config.toml
d_mlp = 768
norm_eps = 1e-05
attn_scale = 0.177
tie_embeddings = true
parallel_block = true
init_std_o = 0.0
lr_head = 0.00525
warmup_steps = 287
decay_fraction = 0.844
final_lr_fraction = 0.0
doc_mask = true
z_loss = 0.0001
dataset = "wikipedia_en"
Each number is 128 + 24 x the weight over its row's rms, rounded and kept within 0 to 255. Layers, rows and columns count from 0. Numbers have three digits each. The size before them is the row's rms in percent of the matrix's.

# down: layer 6 MLP down (transposed), 768x192, rms 0.0661, rows 253-352, columns 64-127
# up: layer 6 MLP up, 768x192, rms 0.0707, rows 254-353, columns 64-127
down253 090:138080139116114121134107108120138140123144133130172126150115116140103115146160135106117099126159127108108115119136160128165159134125136145158132121117131130104166118126151071076131116091119097
up254 108:092127147126144110101120129122132103154136157133118116183115144129156140095104162157093127137109135109137103151115139130139185100064137119121097105105124114097106123134124150140107119115140146
down254 111:132135116118129108122093107093118117114141157125148130160135113186116136177098100119140105097115119117114165126175091122133100150091155107140101111144106159125103120129130140158126106117114154
up255 103:137162124122119132123179152156078116145078133116144119153115140177141133130140131117143137142116139117127081121134112124133093144115117117117113101112111153098143156145069107158131124152105140
down255 104:110118138127088101086073128156110164061151110116137161167111115144145121140113098129118117138144127141153135172153172138132126103099119139146101095162174134139088092097118170130118106134126115
up256 086:141126102138103117131156147116146147166153083116125113172149103122119126105107134123137175100162130077129122144127173125143120128129065126096176115137134099124102112132128163173161105108137150
down256 092:104135166124158174170133127180182111165095136104124107128082161137142147141102112133106149190078063165138138123120069119094113172118113149099078145141109159111150126125124131116106126130125104
up257 097:139113160098125079134112117141121104155139124160105114156061062153111152129102137141129095106098132062157102154110073110108102115133137126159148140113129161118125098149148111152145127116162130
down257 088:144107100146134096114114111112107116126083134193129139154170140106132161204145103110139152186105103122137159143125143116132090136090149091116148114124091113129160084161140128087106123099117112
up258 104:146107093113053134108136117127132128106150169123131146079110114129155162094130131135111124104103164096112099114159129113110156109075137155154148132133155115123160111126129170103066115135076114
down258 101:130151174127097081137116116126132168120209152136135154126107143110154130159133130117114130097104158131092131124099128148124193140102086103120149140137154149171095131097131115143122157116145182
up259 107:106118153133158120120139094143096118130103144162187111089105160151149152119164137169128152131136120147098136128178137150133131120159100108139115079102157106129089108119091168123149134151167132
down259 103:148117139093107105168133178133150092117157122105132104147161100096112140148136118142109152154143085157132130106139097114132078085112130139142138087156116135131128113134162124103130113124102138
up260 086:132121157110118130139097122126109132130079147123123109134109136102117126132150147110129112105117091181113154197163105140170144132167138158091166096117171133104084149122104140148107145142174114
down260 088:154153153148143128116157144110110096124175097109075129105122140133158166164115125155115102125147121119110128098123157126124119115099135110117126097187084168119120088102126098110166108097128151
up261 106:128123185115131080129139134127083112101156143124129098168151137148122168063087122138119135094102123100126131138152123133126099074123154144118130100083166076118128122140112101152115122150158138
down261 105:127160161164101131167140105093145092124175122145109150142148092136148086147118122129109120119110121110127133162093138153170136156140164138125110169101142121135163159136110152088108162099149121
up262 094:162078089107130150098170141130117124149138132139142172104122155156128151096146149127124078163121101123120118130146109151139089115134156148147092113121107124100082135119124134143066113123087135
down262 091:112124114122149159143104138113124160129112105182098118106145121126106098162098087111117139077097142112082123145114141147164217129113101171124132139115136109098116121155132156112163153130109139
up263 112:128140146123136097073129125174131110101174157116122109138123124142126140100114130134142151131129115191103075116108151091122128116167103122148137136094164104119135141158133151134131180107125130
down263 112:111122124115138106149146084142127174141127154128098105104138161168143165144114134150099172110119077131112126082114155081163146160119150083095115126142107104135130118112107126126147166116154148
up264 104:141150146106150123117109169158093106105083097124113103152101120130176113112152142118145152146147135139137089120139114140122106100148164119112156125120125128129146115128132127087124168170150115
down264 107:136097131146106126109135126118118111114134121155149131138128111134087091078119109118152112113134120127140132101105094097091160111163105147117121156138133133103131114141138054147070098092131094
up265 103:150136126098130113148112174163123112137118141120130080151136121106129129092092137122086129120152100100131142096162195141117113103135137116137163149147123127050127117150088155101123106116162154
down265 098:120114164122158125125156168102164117091107106138130141104086157088161113155086116101135073117173080114130087134141130164144105139133101111153105102112118162124109137138130156121104152101132087
up266 111:132101158139136146145129144194116107121107134112158116163088117168112114168115143136127139113141098137153111164179151122108154114112144115092128168141156151124118097105112153109152123131141112
down266 111:095096122105075138148125121078116090114118102108142105169096051167146124130137108157105121129099114115156106130102103127104116113141123103161115145161122160148126161141108142133144126128078106
up267 090:120133126117107088145129134129143109118162158162131138122193123152154142096125105133157113099097110102141149176139146148092087105185148122118101108089137095135133096088099142126126142104096119
down267 089:163117138131127170110116131128132124139102148105135117167167140120100150127086102108103130144108126158161167127132125127144134147102193130153154156143132140122166117154135149130110129134121178
up268 108:130090159120098110113130127149148121105088144157111134133134149115110111106138138137122126111133097145112135138187118135139160136118116117152109134113149119087103132137132147136142122125131121
down268 107:158153123128153146122127150079166136121093076142121086137122140124185156140142083153137127138124131166142161066153155173107111119143138153175129103103126130129099126151119102169080106144121133
up269 111:151170111116090110147142161165126113104158135134129140080164087119115137138128134153141087130131084109091095167094140139115130141130103118134140101126125163134140120096117123125125148127153130
down269 103:121110175126161159099134130119093103116141142098110064119124133160110168144111105151085135119122129140130177130123132097093161183094120112115123145139115099100108139136139125148113186140135128
up270 101:148155121138122131144160123109086116146188168112099127173117108144119099104114161113104141154126143120121125158102130138121092155145138119143122132129112070134123138096099083125070166158141132
down270 099:126133099146104095124132112136149172128097154136144150169088148152128119169136139089126109144109137093104128129100156142113132128142113143151140126112157094133121151158166118104121098141156135
up271 090:173126117109137118134121082147141148141120094136081131108135122123091121120092153143105139107081102151131175097154138117121115135119131120099119113144117074110111133146117092110116183118170098
down271 090:140149145151130124113110121152132067114135115148121126133114104131156173175118138127110111144096108129126092164119136152107133120121135147111082131179139114154141131137112144109157122110121141
up272 108:135112140102121094123141132131115126149107116125084142142123129126116139124142103131099142093109156081112100171161115115149134134167135182144136111135160133129119127177101133146146110134122119
down272 106:080094126204121154134119160141132132143184122123134106131123141124119137144140169137112155106128130106104160166158149147180115095121092130122153128127096143146121155104140108160080174144112126
up273 101:162130167118112118106104097121092115073173135103090130159120116120193145134099108149093082097149160133159147157101145129128144123147093154127075150114113097132108159140069126142136101155152154
down273 097:136151135131146083110136140122156139099133111170085105147168120107086142110129116136177159108115125118098120125145141086158174103103188134126111133125142140137138112152145104127173115060133156
up274 092:133100161109111116125104149117108142085126084156120154136120082153187152143100142118077089120138112139144156079117152088065133159129128152124136114075164100129166137113118123105145127135172089
down274 091:127139102149143133139125112130150095111168103121102148114119157163140143110142115102182102145119110123158136128085103120094187119130135123143124161160146115130162120100096102115130087150148077
up275 099:114095131096157108118151088134156126131114148116161096114140124181127126127127139162115118088085180091133109157129099117112146129181108142146125098094211132150135176157146158084136117154098143
down275 102:120120158130127148138117135098119122127134117167145125084092133147117136111133111094122091132126104136096108062095105142109070159129190119144113160129074150133107135099104080134095140126159171
up276 117:144160160166145052128173148169110107104137116108124122085128143153144171139120137132085141087126131127105108106143150080132101079129142109144133156128134090113122132172150133105068131125146107
down276 106:122145131190120132140146163114142223121106120124113131137128173134133129125117115096081168120168130137106144145134130096099133133168088118150098152108158117152131121157120149142133155143141125
up277 107:115104135118115146089112104125147120159128133158131096099114072135130112135099125117125143141151174145111145118124138084134151133135136152170096111100139123096172134108138134156123078134137140
down277 104:108132155161147117110118114140138120122138116110123159096144167138097140149131091111129127092176159133104151143106122098105146124134142139105109081131169088151139094164134117099105126128154124
up278 108:127088146074143124079143149107101098132119123125136087102122129141154124114163113162127121156138150144144132137164118148144138104147145169115138082080143084145144104114128122107168125174150133
down278 105:129146136156126154119144142158152119148157162094116168140134100111103175074126119113118173102113117124157117117134165101110098105158098140129141151192179135119119147138115117149100140131130111
up279 110:130155132164097100103139159099112104095148149111094110114177155103116164104122142154118142125140136110124159120151164106125143107126115154110152079121108098117092112117123124127073148144092179
down279 117:153109105092144149070145095130134098135156143103131128129112095170134153123178152173108103148113137094152094176103090129113132114133156130149135159085110137121173156128125134149140116098145114
up280 100:167121156133129106155139147154080110107131132115124105152102104129100135109113147136149138138149138142127103129140108130145110096114133120110142098116119165088131073106153108130105082109084165
down280 099:128136120101119108130121093099166161125067144117157104139138150155129085137119089148099129112124135103105150148097145148125162171123112119145149145117147146128147157145132145140142163139154116
up281 089:126114118128127158108145138167102142131166109111102111041132086128116139149152155143145155144145144095119129194124154146096149099126120147163156125113085140088150111110136121130095116129154157
down281 093:108123151132120126105102113142149104176094169141121128185138119131113113130151118103117075125087146131122112086087132117128112144176082117157112138153182129176130171112131147155136142172110103
up282 109:178131124101129121110172113119162120165153156143130088119092125127105117113112148115083138089105135128140125160086122138126165115165125157135107121119109113116089125128126144095122147119093153
down282 108:109142136127132112151095123103181118135141122106151106135128151132159128100097129089133157110124135080099083106142163154142107102119115133138182171168160139135124143120157073134142108128121149
up283 090:161156124112109104103140118151084119140156115108123129156163102112149146148160171124131126113128120118138100131188125124121134137117076114131138126145146141104066106163101117137129144088148144
down283 085:095077115180135106181101135166166145119133129106149138117117150093075143137132110099115114152166124144123144089125095139140114130131138177151149132155143120152162187111071142100131100182124096
up284 109:146152096110101153105117136105115096104131097126108076123060145162130130082103114139101145111142117103121127110151130126116123086166125112204109108144090129126117160118130122124142122176098104
down284 123:133152099103156129125130137135120128155138117085133098125119071101115142132116144114106095135159132132125122082114153144142112163125137107141150107163128110148117103139143109078158118134148131
up285 106:116174135150117116140120191166121097127126144130103080131081160140120102120123121145113116151111096134123109122116146106145107098115126088103162163133124163123126159135121155113153133116094129
down285 115:118106109090122114165106149085151029125132161132145130123145165052165129120146131106125074103118170090111129058138154122102140128152128120106133146152145121091130144105105109109152109130129133
up286 110:146153148085120105102165123167137122160137178129089123142148092109184154122125162157109132153156130128107109117117159096129169126172153110152157122071171143094104134126133157140172125135106156
down286 108:152175146114165132156123134138143134114140147143121141092105131124098137122104110121119085135153131143110133134105105143165069122138113138188126118107112078154113131125155165130131131099146174
up287 100:107169147131095118125130127095128119122129122134134104136124126118123135138110136109119136133138146091083127168101146116093143128100145148122122114103183165129132160098186128146088128175083120
down287 096:163123085102156144097135129167153083140099118120085124154128159126142134133161139096096077132058115115107140123119109116133068130104127111124124137116097127132163132163137072144132170129115107
up288 111:081139182087116116169139145167157107120114150139136080141146125136143126113124142139117176093145136169150113112168117135120088141086136140143131127122171114121125114120122151121139130105180159
down288 106:114107117150126105182135111123131116137151123167108117091090155102138121147140134095109114085146140165125131107144167143115128150184147108106127160134103152133153151117120071125164094121136113
up289 094:155149124100096127107142144096099132115123102131077111146094131186095162131116135165151131103155138081109116132122134118150119118137127173110136115118114145123115108103107109135176134094146136
down289 089:082156098098173198109139138159106136128147091118159127164136170120139163161099154095134117118146133129130161131120135104110102150143119130140148141141124118080116130116133135141092121101176051
up290 087:150097111116109153146138164122117110122086138121130146115120065119186105123079142116123101155118120100142125123129170117162164163106113161131176139136134088119109131127152168104122145177115136
down290 091:152171155137136102094141144153151119140174112132128131100089163124174124121121152101154146135102155141105119127117150112134106115123122122135134113146103127129118095143071128138145143109121123
up291 108:151152151148162096091144177127116115141155122094169110116158079112159120130098132149091153163110104137128107122163172098103120082153125135127109124153113139107124147126118098138078148133104115
down291 106:123144148106127173163136133153127100110091109229123149106138185088113074082140083129162151106111115120111104143082099155141137150154157165102145142124134117120110149141116122088185099183124113
up292 102:099171122097121107100114162150110120160152096107137152107171139135164126139146119162132124105136152137141124153143121086116151111115115138112130119123125141107110115110118111131171155115168124
down292 099:106111136180105153156118137126140088146065139087144115172077145163125118085092151125155121135102130133135124096169144169084124106124163113129103120187129113192140160132118106116082100132148126
up293 089:091127124163116125130178163132105134076125135165107135081135123152128162155136160121129116138126154134164120118110092118114114131107086106150115108118133102082100146102152105133022143146156120
down293 085:174155103107164156113110077058098127114123103127152118142123124091111126135162134133113105089113131157113126120119085163097111157167110144141122134153153163181148142141157091166151125145143179
up294 109:137172125143128096145133134097091092120160108132109109123119128162135137119085104133132113125115093128144144141131131103134139126144111128126128157076125072125130105132072125143102118109140115
down294 119:158154123122170112093129190133155065125135151091095069087106182116117144102116126141113114152123142134125104093151122149167116089137102121168145138178117125115168140119126059135092183151123137
up295 110:119139104129121123106143158128097109178126107130113133122109137176166126160112148144083114086104110121136102074123145110109141119106121135127164150127116110103113112092082152108141160166122161
down295 121:153117175108132122138149166131150075124132152090122138175098167128116161107158139097102148115135099161144146114132103137117110073167110120112132113118153131126148138144134110200125146154095135
up296 099:100096128139131095117097070147117111133126157181071110116105115134155152131103131158128105133167142127125088150136092121083140133163122136131114118110096134109136168143116114114148121119176126
down296 101:112129080163145140127155110154109158119123142111123128135100117084121144153121136127126110102141113136129088111117114139099140134145118155149086140105123195181153151110145138122126120142147144
up297 104:121120147134138115113133145084115093151158094119150123176149110137137181123073084137135146108149157103139121102150147114124159127152121145129117136084117076123153160126146112133128127131122151
down297 100:102120115102108123098149157119101211121143079141135154099135115131147140096178166118132130127164129149142113132099139163122145116153113110129151106142135154133167126095065135153098145155105095
up298 106:134145104137113176100133129134156100178139102159097126099069060118122135102109120148137116068172104133105105134140088134131127125110079138162113141125135107101087159075162119191129116127140159
down298 101:112151144091148148099101138105113118122123134135073122139107111155108089153161121127171123099150169118122139121121132122137181129145071116125173146129146129121148135105125123142131098149084104
up299 107:133129135110134112145135170162164129130114102168099087103135137149142117118110158132101148113138116090150090127129081096118109125143077136120133136108125138082103147138148100131120121098163166
down299 107:136122146121100134180136136136182131145138118099168111109089100079129099127135154158102137152127178120118154144135132147153140129170132134150161127145120098159098152091112156133124150117114160
up300 109:129122151120112096096155165123134124071133116148111167130120095125116191098118139165090124124077144107112149088131098116104150129105110145126126108091123154076113100148147141151139173129133154
down300 106:116108117097135124118109142143125128153083110126104132121144161142137126142171140140119114143108097172108124116126125085137117151080137136089151180155124158141116136107116156114161180143180120
up301 103:193147121138106152122142138172135108128121123105172144149141107123157166079128141109130101126138069115166139158111082102103136112140132138138087108070121128129118137125165111149156123140085152
down301 100:141116158104153161140139149153102166123158144124107107124099123113134141106154106147137104120154099173138125118168123112161163151096132126126166136150127151144119082115135138133096147119157120
up302 107:119109140081153165112123108110151110140166162123100118117176113123115131111079127128175141156120150162118139109124127106097156128098167118118114155091125128141148158190160100095101158119152119
down302 107:105104123103134126105156143147136151119147111125147133099119115141156160146143150093077125118111134125104114161097111108103100153119093092151120146174123106118106112179130080137154108160119148
up303 111:153129107095121151126172136122129105113136134132135089138152074134161139112088159105117113091110115133123102151108128135113152122172086160126120111137169175134109145137163154139129143159101154
down303 125:118127089159141112134139104146109174148140171123091099140137106177119148138137124111158101148135103149154138109122141150188120190103128140125141135131121115121160137127083111112145128126146095
up304 097:162144151136115138148110132177137134125138096131116120125195167142117108099122171109106114124144134130091124137135107120076081129089073140144165096117140076127121167112113068119135171146136170
down304 095:143135082121152114141082138115143061148087168143138130176125068132152108139156105144128117134142153145137123128116124143129127118201131125096125144118124148069123122148127128130103128105129092
up305 093:117132152149146140124097132159082122138109153142098093146079142166120161151129179129137100143125151108116098173155140122121149104148132150143120129136148083123151103098112139112108082099094153
down305 091:155124116083064129144125121112123140129183108120126152110159091134182160110137088141091122133159120099144154090115123151149162136133082126122133097143137153139123155146124141143105155143121083
up306 103:157125064128147150109156186183123117140144143099086147107136114123151170122113164116116111082102056129147157099098113102115117116093121161133151136118112119109136159155132119137101147100157118
down306 105:149126133100144103141159134117123061115139175131086084090133110137114110138118147115102142109134158102142075136125140159127138138103136144128129091123134159101128118128153079119188123143114144
up307 111:130171130123157091139131122135111098146118109145141130115134119162116186164101131139122177147128147122135128134119097141111087116150150127123120137099117156126111106110151111123125120109121171
down307 113:131126123077103145133119128142163177146148140094085088125141167150180143133172145132107097127120155118136126134128138121115128143111088158124132155147091131167138134103068152159129162137161091
up308 096:141114105120100111079127142120157131122186138107160118111124106094169093146107076168154141155162108096122118122102139105076113126097116120138147079120158117124102150115137120096136121140107137
down308 096:122092140129139160168118100153088071129106115124137150135127156135109161074177117152124104109150128122144138199119144122149169112142135115126146137126117127121185175131114083104139128164131106
up309 090:088131108140136182158146130098120107142117160149093101140138126120101159123121143118131147112141126165151144137146126120123131128139109137126123108105127118135132119115124120161118107112146116
down309 090:117121115132114091121094129093136165150150097127148146169120129118116117106147082142089093108130130086120097126132100088164130147132132139174117119101124177108135144168128130138088133135101149
up310 097:089154117125092165123166112132124097099105082153086135150132090127143160107082131129115142123145168108128140124151134138121128157146128130108144147120112152096103123131139146162148132139141116
down310 100:158140121123164150082107142127142140163127134147106146137123122161115129175146147165130086135129111126143180078145173121107116137162123133105117128150145150135128152137065100145119141114168123
up311 093:097118109134127150117168112129140119120157129137108131106104106102172096158162130137135136130128146115164088121133122123103181122164102143126151116127123159098133167078138179141151117103097124
down311 094:122120130112155140143125119097152147153145121097114079077131127134139128126124133125131114109129072134120183099185124120137101078117133126119135123168152079150128107121175113080126142150144162
up312 098:094153153067140123137107129156143097129118128149150129096133160142155134119071147143157144141110126110092107112142102134116130119102125169125132127121128138111171138158138128110131111153138142
down312 100:112134126166104155159169149124084196129111109173105104100183104093137143157131133102120147132126115139147145141104125139139131163152131107135103176135128132099116157115137132139117133145108109
up313 100:142127129127122048144129124127104110117147132120130161117120065107104135133189090143130141134133191166095137129123155113122109126145120145113143122162105163080123157132140118100083135108096153
down313 098:108126139111135156112159130144145130098115171130126100139146122124170091139079157140122132107134137135165106116154112129109146135116155123123118111096163126131134139157126113162103135107102144
up314 092:101102104123137131129165171178080147076131150130087100089110171131133148139118130125117097073135142107137116154115117115119132163170109124154120139072134137130103142129096143174108145131143189
down314 093:163132114121132126135122132075137183168096084090150174143156110116175131107120116148142128186122107121136078063180126145137111145143145115116143149157131101146140105116152139130153126135120082
up315 098:117150123138111103106143137124144111144102179127118155128143104140116150153114139125154128138097144092119161106137185107101138106126115130112152120136147131133128144140129145131124158118107120
down315 098:154138090091135083145142103066099109139134127135086132142116091122102124150115146151110157116157120129137126172125064136156117113106120122138105159088131141131136109105092138136158190109132118
up316 115:161135152116111126138099121087095124118118109126127133105145129134152127128092127163106165112135122140095120166144125105116156093103134186083109140096147135109128136171128155133111162156164145
down316 114:101135140122115082132095160125074177126116131110164117113156111133145128094105146148087160077147120140113139143119111128103139095134130140132098123125122156109145145162107144124113116133159147
up317 109:168142120096086158081169154140169123126150088102144152106143083113106154107135135147166182132164166123156125137138127123118119097104067166147127101125149136119147144082152140141115120112126114
down317 102:138126114149125114125131104146123125099106149133123122102158156128144111157131102120100138145148142134153173122121151148092103122119108143111136133126099085166114128127118083067127111107098123
up318 113:142126133117117147129095135128079094120123138158090143117108128130166102105135086194100137088108143130086131164180145105119111115090097148134145105104136116138120101148118115129146124103139151
down318 110:100143123140120115155110144130109146079145177133157163149163127099113152101132113123156103141142070100164117127096131162099149106128072098133103101144133086148123133108115167113131158126119122
up319 102:106128093150154167128199137155116125104140112130082130114156115158115124127121183120148126120107095165113097131109126138116122117153085095098109146097135129103094185146139123146122175130139159
down319 099:161096103098098110142091130138138224161111141124160099141135143099151145161118120124099117113170118130139136174140092132146115143129162106146132104178148183142126107080177164119178101125118162
up320 106:178167174163092114104137153152094130069179131146158129120180130131152138102125144169133153127168143109105121134112145080139131120150101111129133129069129139121100126165117153105099136146141148
down320 090:129160117114117162177134127113116249099079136142107156142163158100097104117101136144136122136117137147104109091112114104184158193162135133137136147114141124130146130167157115138105122163149123
up321 106:124157156137104106113168149156116119125154135190107122115150140135127131187141098135111163076110162142103114112170100127119106127133147111128097124130118102096074150154157146102123175177110116
down321 107:131082144120097127115090121121121146125109153108126095150079151129097141131115132128137133107096118159144116137146123151169144135120109108120150095162160113124155143080138166171131151116158171
up322 093:136108119122107117101132142132089119128137127128092149141123124143145163136124149144109124151139137111120100111136138133103091122113088136114132103039150130140123104124099096121072102160134146
down322 091:143159142140139134129159147140125101156193121140127110079148134130097103106152131137147091085119158129144121101122152118106127126145090152134063127150114128113114103116099166175079148191134107
up323 098:106112100108154133114159121200135115139148104134168144133112121147122155160127130124109175126114106125133142148126170140091134103116088142149106141115116136116119149168115149143125158110129109
down323 106:072135131149155130159157142088113163127121111119118135121127180104133116129138155103106140096129169137141079097107095166187104113114124142161161109106138102095084128094119148120134110165081088
up324 101:140134125107093105127099180128092107110128154139109149132154117121137140100127138147156118128119160143138108145128129111119119109160145157144133128095104157140120163127100154123164123162133124
down324 103:123120138136136150066161146120109081133132079134110136087095109143146166188132111104116119161120115126146120114115125095101101109158129127119130122145138086096137130164134171123176158139140119
up325 100:087086139102094146137112132146162105128119128168139106090144086124140092166136118130185127116161154134120116131152120089112116109117099180119118093141182137138120159098162069199125098135117137
down325 097:085066144184113164132142116159169099132113106098129149145128133160099095092121140117090108165118157122132165099145117101157104086113119122077133132121125140129118141153116155136119126121089112
up326 103:093166153107101093093141120117127115121121146121102098150104089114153146127131086156079119090138134099128163118124159125108104113129124171161198122129132123130101187115054135139111172191136140
down326 102:137160126128136118188135084101145119118134136101154134086165132115131146119109136159145116105090088138095089066117101136117114149141168138094118136097075075133146143155116151149131100082123128
up327 101:122099121121142155138130127143142112119071120127112159170140104144132127095136138126171116101155128131185136141136100134098179123100132162195178095146130120118133145110186148126101158144081116
down327 102:122165097120120156130174133151156135116085134140176097131150127140130134139126130130135074125123123156127100152135085130118074122141105119118102146143121130132094149159103116122129146123097128
up328 105:135142134146118125117180131151144126134124145127140125071118137149132155109122082137104158092108118101143131175123164124136106126114130100133143142121121127133114153180145140155141136156180135
down328 098:120123138134139125109127174107087123136128170174135118098140118165141158130101130132132110140184093119148139122138149151166149161140153151146094151121117124152151121112092141155090109158101087
up329 096:129117147082096103078156157102097113094126094130123107144120076151119111118073117155132107181164143140116124169132152142130144107119147138076153114156145138079095163087161149180147136117128172
down329 101:059135146094162122139119136133140089147090152097166132134161182142118118139137128122101109114116156149137133070112147072142155103101164140182102108111182118116138144115123087127096141094126146
up330 115:117149143170096110107107154164120112100116142137095119123138147107128140129142172170170087100140096097126077177131125140129140093145101112148139107085113103084149119147141132155124117141105142
down330 118:118112137120134150140126118055137192151146151137148120159098138093123122147159182152141114127149178068162106125153090124143123110098118113178160139101106125120154108089160112136140130106111175
up331 113:121086156109146081132107120137093103123132131127130111151154128137145126110148100170101125114126135115155111161138166094127131105131137183128141099133133098137135099145105153119109108112136097
down331 123:092146131115105144144123121134167132096137140151087100133114151103129106099173139154131136156104111106161105121118153097096133091164102146099163133121143146175122131093111158171092160147107134
up332 099:138145136116131099097132108131140089167154152083138138178110136144136119145120149155122110141119152130110095140116104120127095137101110126096105106101105147121161124138143119204156093168141126
down332 098:142110107102131127107176125143140172120093106129162107073133115157152137144122127100117092134113123137139140122109108118122140115119135177161079141102168144110111134125087156123092109121149078
up333 102:136164098118094077100174176136149114145111121122149087142122125137099133103100145160149135128173096131102153133144104152107112138156135160152129117107125066102073104133106128098077130141156100
down333 102:126119128131137179126066134116086161105135158186125165144116104144111093117125134131145162117083142100128102171135080172078181139118103165149144136133120118120139132086109108140146094099117143
up334 099:132139176141127164144127142124125116106109145119097133137115160114185115101105166115125148117145126123113104176152157132107134109128097139146127141074123150137115128141113129143166166111165178
down334 100:161106122119149121132117112101122122141166161103120149119090125099126110097156100119138089140134124128112098116083117107140144103102096117145143151183170166148135135134128142165125097076143087
up335 095:135140115146118097124173109078105135130140139135167121121121109141139174109125140110185117140166076136118126140150123188093091128184126125110142109110157094119076134117144107142119104133143126
down335 093:138135093112132150073126127152116088114129105134128113154127144141150063128119087097066152161112148116114122115113138133106110124113113119136134160163094161101120086179143139178164073124162129
up336 100:173158135157085125027135145121114136106178164153123132094118094110169152131132107177158152141143139095064130162137150127144113128094146139128117130121128101080126146123132148128141140166148131
down336 098:128149095113161168180116111107150077120097132125143113133115141121112140100103124077135138129121123138179145131146142163110108129155129101145190117116152138130116106111134129120179140088145119
up337 106:115152158105141126120123142165136132137151133129102108129145153151130142091109166110138103134140153134076119130137129080118130113156102162098128157113131111086166144092132148189094181111190111
down337 104:118086119153117099158147119178140111147108110103131126123134159149130134125140164113125116153149123116112135148134126151108131123110131152079126122122179118125159113093171102109121126125163153
up338 117:120104149113120141129094154182110089108106183151115124190116117114141079120159191117085120111166111148169105127133166126104118106113137120141134134097142149119114113123105146119158167105136143
down338 120:115118108160128103129122116134125066118117109114140110158117113146136141126159160167120112071139132128127129102115151186142101140156114129132102157133126129100144120110084103146121116102106140
up339 100:159139124142131097083128211097108106117163101173085117097127108128157146119095125174103088153102107125168160089096158086109126105127099117155105128152136143104113141156153109138174146144153167
down339 096:130090113133125148174160132186164134138148169139126153120191134126073129138120160091145146134150168150125112112113150127137116158190130183137123131109110147157124127134113159142103132135098080
up340 102:144146137156122147106158163176132129146131167132132167143164099155117124129113102163137179128125147124122134103163120100106142141171104135111119154114125152140103189139160109131132108145143140
down340 102:131136098109087151130117141098128137118116096158135124151085151132151154097128137129144145140122154169131136177148102132097153148084106126152173133152124149102162106125093125133132163096140142
up341 108:135167131146110118085140150139126123125138090134105122126109169157183178098128166123122112118096136096076116176125123098112102090147068117156111152130155164085140092119085150119122130137141130
down341 107:139117154120147158128117172126149142117149121147125128115138102125119150127177128104129111146132129156126134144096109149102155143092104144122130152132115119150103167133138105153157119178158125
up342 091:153091117088111116110125099128138145137117151155175134085094111190143126113104173115100125127062103134147119112115100159112123129131094106143165106100138110129086136151121142119103135145152141
down342 091:133148125122107126139120117098163167123140135081115131136084129127119173102133120120093172140147126137070081126130127143150135147153144129132120150131100130175110163117109125132090091131123159
up343 098:135119121141110072082143156108157114112121115118106129095172120154172115138094130206112134157130154148144089107154105143087114124146143111086138114131135086147124159103127124129093177116156132
down343 100:147115114068139145150137105143084169172129118096143135121134129168104102117098135109138130063089093100102124141134119149183148115115140157132148130118135141130148136130110167102164093124096141
up344 095:126114158103125130130125111119142123119125127089119118087129115147143136125145166107096123117161102178134095155087119123122101131120134115132121139148143105124115134135103117138098137120126132
down344 096:120117118110142158129122125123125119125104121154127153142091110104115117110105107161154095109135137104112122109139159115138147127091144153142129137107119148070132101114162104121128104127141097
up345 101:153160176109151132108134119154086107091154127172147102088147104130156108109151132185142136089143158119141146182180110124129103145133150139105092115107117103107129132092117125115133131122154157
down345 104:152120106179135142119106125095147143157131098142106110094117138115127155206128127166143140136088161136116127128135076176169077116102158114115122155128118136123130118147105169075174143098102134
up346 093:104111142132135127132104124149147134138148129090125120091088116141114135133112177112108141135129126118108121160151156132107110112166135127147155092146155124121124138140127143143136131150108161
down346 092:084114094107079132137140182093101112101159114147133137123172171104134125132109065177126137108127098136136118120139103116163150095111123165138122125155138152128126167090124119145138084105116156
up347 099:145103179103094125116137111122116124115139180144147114109116092091165120130089117130153122118137153098129121130144075157109067123096128162123129132173129098096143144086153129157109134143140102
down347 097:120167105133175147097104128163142084111095122147129142107121163133145110126118128123100077119099148115106128087126179124151129126104144105148148139152096129119151113103137085128144162118180148
up348 089:140121132113119124115115113157144159151154177142166128070120123130122118155102134166142109172162140058142111115116102104125127160141105136165126109117154114095096148148147117147149147098138134
down348 092:102168136158118109135139099099135106114107067088145154171130107130093155100143111171071147111111110136079151118126118171169164135147109107103150147158087097159120103083103097136121167157112113
up349 095:136096133152078092114120143159119138126146174134101152128114065137114118108110132118123151117125157126133103140060177135110075115150120107148133130080121162137144106112135130131085128162117109
down349 098:143185127108146174155124127163145160132151142075140123122123148146129112145159163178162123147085155112080126119135099142138090127155132133137144161123068135136140105121113122103120111139129166
up350 109:153126105085145107129119130143135111136126094181127142126084132164093132137103141156131135134138132103150129119149089103119128114119125101107126131092136142115105147183087094119091141106179123
down350 114:114154132135110175105113157124138099108115144129115122104115143109159123141151139127123082121107106121114122185113135130094091133129103146193094129135119071209120120161124171129124118170104126
up351 097:088159155076135116080167096094111107094107114119133152086143122142133086143103109140108151130123184116140122153143112132098126146174153128078120089150126138150135131118154151128127127172109098
down351 097:116111104109087128121089121166137082180151147143070104133136094120140148089122156100130148155102112130109163156079112105132137094098098111125100142113106117142099137136137140120109142127097156
up352 097:095131131135144159137133112149079126126131121136143133120114153151139140167145127119133085127139124156159145133136091153118063109165106113135145097095156131123115160093131157114148160106159131
down352 097:134170135110133112064114153101151086109143104128117116129138113103096097109109130154107163124112137127150131094125115070135150114089151159128129147126107105137183104155120082171109153134104122
up353 104:102117104119146100085169137151114126108134111128168135169143139173138137133123174152163137053135131116118125137138118096118134110141140131144155098104094108101130113149164119128108152120087141